config = dict(
    num_hidden_layers=11,
    hidden_size=768,
    num_attention_heads=12,
    num_key_value_heads=12,
    head_dim=64,
    intermediate_size=3072,
    vocab_size=9319,
    hidden_act='tanh_gelu',
    norm='layernorm',
    norm_place='pre',
    norm_eps=1e-05,
    positions='learned',
    qk_norm=False,
    attn_scale=0.125,
    bias='all',
    tie_word_embeddings=True,
    parallel_block=False,
    init='uniform',
    init_std_qkv=0.0245,
    init_std_o=0.00523,
    init_std_up=0.0245,
    init_std_down=0.00261,
    optimizer='adamw',
    learning_rate=0.000682,
    lr_mult_qkv=0.7,
    beta1=0.95,
    beta2=0.98,
    lr_head=0.0066,
    max_grad_norm=2.0,
    warmup_steps=516,
    schedule='wsd',
    decay_fraction=1.0,
    decay_shape='cos',
    final_lr_fraction=0.05,
    batch_tokens=131072,
    max_seq_len=1024,
    doc_mask=False,
    train_tokens=727500000,
    max_steps=5551,
    dataset='wikipedia_en',
)
Each number is 500 + 40 x the weight over its row's rms, rounded and kept within 0 to 999. Layers, rows and columns count from 0. Numbers have three digits each. The size before them is the row's rms in percent of the matrix's.

# up: layer 6 MLP up, 3072x768, rms 0.0336, rows 1088-1100, columns 512-767
# down: layer 6 MLP down (transposed), 3072x768, rms 0.0253, rows 1088-1099, columns 512-767
up1088 100:439516515561484496494487410512501532601536482477499547529514453494434515492557499544508521604496501471507451487493532494431502524546547428480493518434512475483477392423508475487396496534504523498501448525569535492473500506451523498519470568464557484539482484517529580525523488475530494528476541455445487475441515472535514481514554448459582569483436495542469545493466513469480392506504513524499482469461527485399580534530538531436504546488546485537509483425530579481544426482449484506515508520513488421579478515517478459475443422517521420455543528554452588538472476497474472477530515516485508500542454427481432491578567490478529543526520571437491537503531471471492526420465445534513445477491519538396489484475470544522480481547489452544469514490529434502574475453535531
down1088 096:537486523430485548505542472492475509435577482520549496489514531501475527639499579551558480435584456488482487498461494430489495475496458459501475545478558483530483478484442524496440517482475499456476411515534461480567474459451511491534403549533453515464527487460507485469469420482450496420513501558482484542551518451457491555447522521540493467440508482517501442444516503523456557496540489538585491527503490500477475467471481524535472526448502515517500456498422524531533497503449550477535421506516385484452494523572530465465535530448511477517503444495523512492484489532486528491469475497535496513488513519538469528513511517489500455429523469542533528426562479520483503532459514573445507434523482518553549530524550565482574529481536545512464539538372500488494512435459527
up1089 095:539500478540515456513494559432538446500479504515539495559495435569534496508512511538556424415465492508494508494482455459548476596410503474476559535499520565577518479514494499481481498563538440545617513482493538510488482489508491557516447530471504565507554558527554506520456513551518522543506523468500528496492552489515555555505479467488490575544529422487478451467499492459530395599563558471480493506527542496464519466547440518465508550487545540431449510475520499569505554459498522507516563448456481517536486524504543480495511514523405478550451539422533550552520537522481480459565534490472491554483538533478541502538479484457483520466599587497518488441588539527503537546522467511481462505487464527569451494483503535484456475458465452424447479464556493516506493467512546
down1089 098:454516503493442546505432393469562429476499506469489483539503537564508452482495452534461495526475496453513530503517543488495488438500430460484513432416509457501529523489568551480527508510474555495511502474528510541490477586512455474517469467476551501531519451447496486542510473489500508498515540483476495549510525511511465576493477525530497514437488468434534524558429493469426558460545497473409497500534506441511555474423520554469537552491480453620475539546485543462458457545445504436500513519469477464469526499487460578505441487466488473392458551475526512417487513506496538450530536520487567519515469510500526493428508461506519528490579424577436467538432477494517513482564462560466522487470556534469429540580561526618543551474507495459444479469481449551540479532500598
up1090 104:531474494503525509513546502511523540523483547423505422443537524469498545581505533493473494458496470478520484509453523492441490521500532586470463520486507430522499495564456464535486472544528515396479505523435457474533476439446475429462515554495548456486479568545451521547487426539488575564445565497495524468502498555422590521535563477518549383485504525561443415545491560535497554525494528465449495556553460455467517487491543517520458524431477504417498514531540516480488504441371463574534569501494518547511449607546545489439478467539438518554584483425446432572453453497506462461507506528551479509553512450481519471538408486510432489406452504500564497427534527575488551499440443504444560539567479484423588508503479587535584575448547529499503483523519485560491530464522467
down1090 102:532504499491609503537503497477535544476497501443460496449479532533531386505478501457458644498485464506476473523533517555604480520554561567507433528507489454516544460500488515490479511489512531420531466493526511512499541471426487539506498536502512482416452427515474501500462549441470507480534514498536557457578492556556400492500482536503561461515480476525412524583525521543510471488515599487547516574561529414495487473542505509549501504496442519509504530438554450430458507558459480482530487432486454514495512484423505483486476458533475525524533537542497497548474538537528520463547523500494574461508568477551486489462491499486485468453531581467478481529504507429522465452496488512467490547439553441441504591494452552551495498505553483512517513470591467460479571527504474
up1091 102:502436519507538432501521511514462499525478458492522499532450439530490557491473529482467457533502467558509556448449457486567533428515554579448476483529449526475523556577511464494494499561566461431473534493492487461492510538512521455449600566545426465481513466554506479491500508526506455501499470485523544411495534530490511469531512464417526451446487534520452495475518510467474548563518503549498522533435519523496580438511447540411493475474543550476458489471496499501467503458488527448572543565523523501478611538598522518524531495405572482537525511426464474507494494487507477561489452493503451584488433546462439521469540506542489421522453520460497408494483481511502446515431538503510556517506450511450493502492467516517540471464489450548504502474499503453491498479504475
down1091 113:518475502543509469499485470446487483519521488474456559512512452525499528498478482465545468441487550448453463496402471514453519511520449491477538468436432487560531470521459522557466584537506521516481509456467545486422474544467441556457478521517444469428507525476507557481522417434499496465488478464489512486485428549534548434598503545540419532514443564477559489507464509525490470495498532469477467453526514494509487449501525517553421544501575468515495513521450484532483551400532442527485482406457560462561524455449592524549469457499553527465484511585457526491483526478499504516562481512504485554553508520466480446479509562462488397490543458502487413539482511526518565547486463463515507544521516470422466464449458581485529440535440432469521471536472528568572489580557420
up1092 102:480483528501476545554548421472478561496518462495561550534497484494492502478494479559526487489473481450508530510455578487511518569528500482440446468505464501487470456471540499506531542554462555467485496434473483490504453486440492537451416466490477519481571520496541590570477520577503501583435508486532507489520585504501527587539532563508562486466514487468460481507530474496509417622457497485469567508540451530478466582459538511492540464466574500507423510466479553490492526560419418544507549516486579504472521456470459479496526518509519505512459512554592525427497600481511488455563468558503517510531495497515459541460470490457476522442476480501527454492537417544502521543478487478473498524475492499441516515462466464458480530483417468440504500490458509450533464585523537
down1092 101:570470501459536457506507411456492549508472502472593462444509492457459505538485534447536450514502488478492511529536511452410504402412478549522463558463518524475501563539521516411525417481566526475510502512557515464514475517484482450563452437511496506579495470490529465468514517480422541513554545458457439467511510423503485521496460542491475463461552469575520520544527523461526546597555454539495543582440518488497497511501572491460505452563489517528532458486549451512470472537466546495510545519553469494454466535514527493525485512557510555464528510512499536470532487472355457458466548503552468473572391476492559496520459479543460555525484473465455497495567499531438510525509519484499468558477461519447436481511555494517496447500414521437499518463509431459496601486541481
up1093 092:551538549462434454531518533559483508500512503507524493606519547532546524534428458459461502495492504491533445467486503529478499523500464479417522513497443519476409472574521497470482426564485460440472477506514480514481552487488552551464475533464473517560450493476550545484502502434565462465491473487540567543504471572474498556519509548501451565505535466491559452494472477444505544515579563462489433437531513485483467503467525448487493470503479519535467504454498506474478524488489515449439482461459521550481509531488474469461503381499567507533570433595454551539507472471507523505482490457536519510529484501508512485479547489537432489449578520465521500556556533499502471421541532563483576490453531578439448419399426508523511561535480516437467551469520521495514453522504520
down1093 089:489506504477534470529501519553480531552478520523560527526525530562512517513475570462568467490470450467492526479416527505516502506440492534508522567556474509476492508463552484563478472529413496533490457518460488570502433451554557466542580442507454570443427501537497467527527522460598480547517466529549557503566554414489548457469467512534487448412515456499475497456567551488534474512527466496502465486465467573499492464500479477507526480480407488487464512489506503534462522564478496442490487406576511541515559483496506557509480501521501526499491460462520399468482494529423448559515543506448476548523505523549492515489551430530505433480456467514527568484595444465501467470462479548448499462513527485498566537537465532491561535465422512494516522510564512553466459481541465
up1094 098:533499474528518475478523498537596542516499533406467522485548494486536536538569481536422513463529499543466430590480501538476481609521479514523536457473505453543421474475459523441484520509513459538543538416470526532537530439480543506483507555522411476613539468506515539547425485520518432462471449466556442446488455531533475536468508442486500532523565486461524492528555443504525449506470564512488508549525530501507521523568494476501522488523493560476555404528521528514498511542460540481490452499510507485554573493519475474509560478451498479526433526415456544455457467534470458554409543570528472518539497520539510476550498463431511494525492484560513448494553434513558490492456457474517502508523479499584514597449511503483526542497497598532431558448523468501495404421500511
down1094 096:502507484475452540432443453466549500423530577461509445576508487511508524498441461488536484528482473405477523483496520474511473600631576483468398575503459501441521487564453522512499568464517516508508557481481470438440471514449463538603514531517504516478453553512523480455463447440520488489523538456501488532500531492499458529523565452474480499490369470588557513488552446500436522473537576504481527480545460469604527540488495607492463515515523516478442628551476452451463455478490426446552513503542479551451564476479540498506488550630470467496495561482584516506537431442485505500530489579432546499509500450440497505498530539518483494448528499520445547540505523466465507492470469469480460405502451411538561533483555508501540458495531452468444513548468541361490524502495500
up1095 090:488529504475449569520531526474500489464544486532491440455558477558432499567524477517479514459541494524512495538531428574534496496479491453493519412468544528533478462525530510441495461457452511464454552507503448441567494548515534477459475485554551480537527454469510486540505496490546526450507505552498460407560423557444582457491519509449447552528538485539502488556447486557560434522484491482490518508539473528497511507492577527531496426459448495448455412513512543557541514510515481436601530487480526433539537519506519477564500471478494495516559459546457517442429520504468485516540512378505568473495550432531407529482485524552514457495544466514494576499515472476496564523480493556488562533517533471451525453549516481445505507541479459539484518472513425493548474473452447
down1095 089:470513470535496437504483502573531555493505455479481451525590545480447582510514420437444459501503491476508511542475522443422499489468552527555384518422547453484435543484563535506521551568500503550561489482520534539505527513522457538542522526522436521512474479485469509512502502511503592549474523430499449521476513574438455552451476464506522465442423523519569467543455524462480574496534498534485492513501555513526485487567500530518478544472515495585469459454480518441433553458530513501459576508519484488487475539491554594498504521467558553512519525493512448543527526512548496479518444528501420503585535493516504523499527504480476518512487519482500467516478561445553453476467487514492503530445556391499488573391542547498504448495511545529500493515488472520478507574543491
up1096 098:488475502543514550521516478512505546546484465527493448535511573493470425551437506501537494529449495545581494500473522569488558489520523407493527428482448478494508501421582497517434552554514478439498506452538516516461496457534393477549459471474460449447538458510503570492463544561515533472433528490467476510507483481396502551542492488443471447452491523538542554519497434490482479472513474474503439532584461488521464552568515478527512513448467515456544538552564575520476496581475474474464514440447524413460559547522556500384509501475447560425531424464500536462495497556509468506500492510476574520500483503481518486450500547526451620462457524520445400490498434569531526539457563483517594568499515472534567447484490520571487440441546604540468479556482475464512514559541478
down1096 098:557411511403477503538543512534500458594522474492524503519514400479542523504503535473517498528588467457538557569509454486520443503431528520596545537473479511503463490446482497568500476529507492503470519475546531534501478453431528465473514538525402499569507543478490504443513505533362481488515502507483517507542558435469539538506474553491482506493508522545414486554511476442573467487532513546538468491487492502540500508454523493478465543458569549508550540490475593565515458553518528532517490506463499393461536508520505466531554471554546495547497527439496520484553503448469467548521469515495475559513483489518468474496464426474446483440483507448504485464527442543488487511499461547563507470495519584539478555566458462496492449542472546574541580469527587539485524520472478
up1097 106:478422518495475468529481472490565512452441485447542461564468437510443448523476526560478505408515532574506403422517550506535467536567506465540522474473498504508509521476483456484536480466510449524578438488555507463536511546486431507530482452508485548513514542472567485435524508544550509540508514553420461491526548478379541513516547457522425481478517555558442470481512457449500479463554529501548459488543431508530522492496524568509466532460473444466533465521416480518495564569503518434492489496513519442560475528450569489465488495484492564454506434419501546431486503466552530598535463487533572566487507449396451549509511520492552548498539505487556522560455500478470563534515512491538520523479486546544485542526595506447530488510451544481485472426566472475488507423563559
down1097 103:442457502534535420518512493466490461533597487503514491570454574444459509461486532506553438552497540487470480509482546465459464539523539550515499465582428469551478520491503529469542550495478487428522518529461526536533427446516500436518506499506524527493521445533532496487565458472502529534517488419581528513433456474498525518533516479506539514591481486531482458426481504507498556518486506495479497479558429442520491578485441459473479491550519484484483515480525498519543577523436445485515518512466471489469451427514488526509519536465477495493465507459493397474517454487528481485444492535526544547468535509497469476545478503493499462498561530585541524485478584432540574539454541506537475474510580471534468539483461408537501483543513534496517479471469476458508512548483487
up1098 100:507443488530456574518455527503452495491540511500455489501523547573445452504436452542486548492517442548535502404497542484487486480477545532535486542492513480432489521474522407468417496537548537486436547450556530526503568495458447556468566479582487565506529534504555458509515501462460493556490523493458548478493469531514485481481480509539462526482437549527575487542506523492501414560532605503459512505521484454505503506465438518507521445530527470436435511385513524549497538479499476428483471446529502464540500502496526510454506563508563458531572551459566576524535486490531542523526541509568564512511473511514459543431538587499507536553524491480508499515524513555519518444511481559474498509537523486469534557435439487587503524489513554540499492499445433442456499475534487
down1098 101:567534483547529479433457496572564455478445503468525525501538506516460543467492513497500551547450479465517520490523440471454468492503541524495497460517466440489504533431421457463497429540458529490490437498470441521410501495512505579541499542457556467551503407448527488513474548437496513475467490473481523538535522555493530460477451422472523467467471530552500488501409524467535557558440507515465452534560509528517562480481548540380494504614487459532476612514528528528520466488452502491488458450541439488451474546532539537509496499546487551560534512586459449488507503363543495507510566454444502452471555497507505485492540475543506483513486472506500585487506491495501487463483450482434499520505622454546506490475533528547413564474535550499472494501473516510395456471504486
up1099 105:464467549511447481528463439515588504486452479427478455519591477496539464476584491546504576475500528522512445520462474488488482512505503501521566501522499493493468501500427521457508487520472505476525496507503468510486427491486526442504522539456446543486477535507521449497398485585511483455518465545544485482543523549502475463503464558543496550445483565504453438455488461452489499459460484487455557522430401500484503542553573518507491496526470478449403425481447531527490498463522484470482503483475448443518535554498486561464505488505460501451540479479502555498531474544501549427493506446507511493519428488373540480485532481425568533468527536425439465518524461609427550553546531552485497526483473513545509532466451519507464518526493504472565527494536436474553528507521519
down1099 103:522520483478517522509455425486512482415534456514483560470432500544532526503506543485544487453477558513440525471470540464496538504548532426522492503571518537462520523539479454455442465461575464492454463544488482488507476594556406467532550500550532518505513486495486516481562494542416501470514553441541570518538485576454498473462492487578522486442545539529511486472476464473433573559520471416427522461480420499513501475425520511507470499512448533601502489528484519507484469480500453575501521530545502448466462441518497495510487512458481499520505433442525475472497506528610464558517557515467535511449527563516470510478555539385491485525438524459524546517578434480472458486554490483463518539473505457506546522565553461528547543449451513419525477532495495496414529569517457
up1100 097:577515561486498564518499547452543470501506476509466498486514471463558457562408573549500456421491459497525483477495518477496534395530524545506530521484487493510495576545544456488518527534454544515536497536512461481411481530508460479544466507553530482536551550515509541510417538578533457479420489492488420462505550529528543529508470459474492469449452562558499537477513485481502430501504491531531549467564431549529462518541533574482495491496428487505558471492573535469451521532470412509469484497493551454508518449541512495537526522590576505503505472512557517501506602532527520510521518526472532575465566458535501527501483581489478554510512510564530502512559516515556488465509535526533463507530468490454523480516501371476576552538494575475446517532506581523569442470487506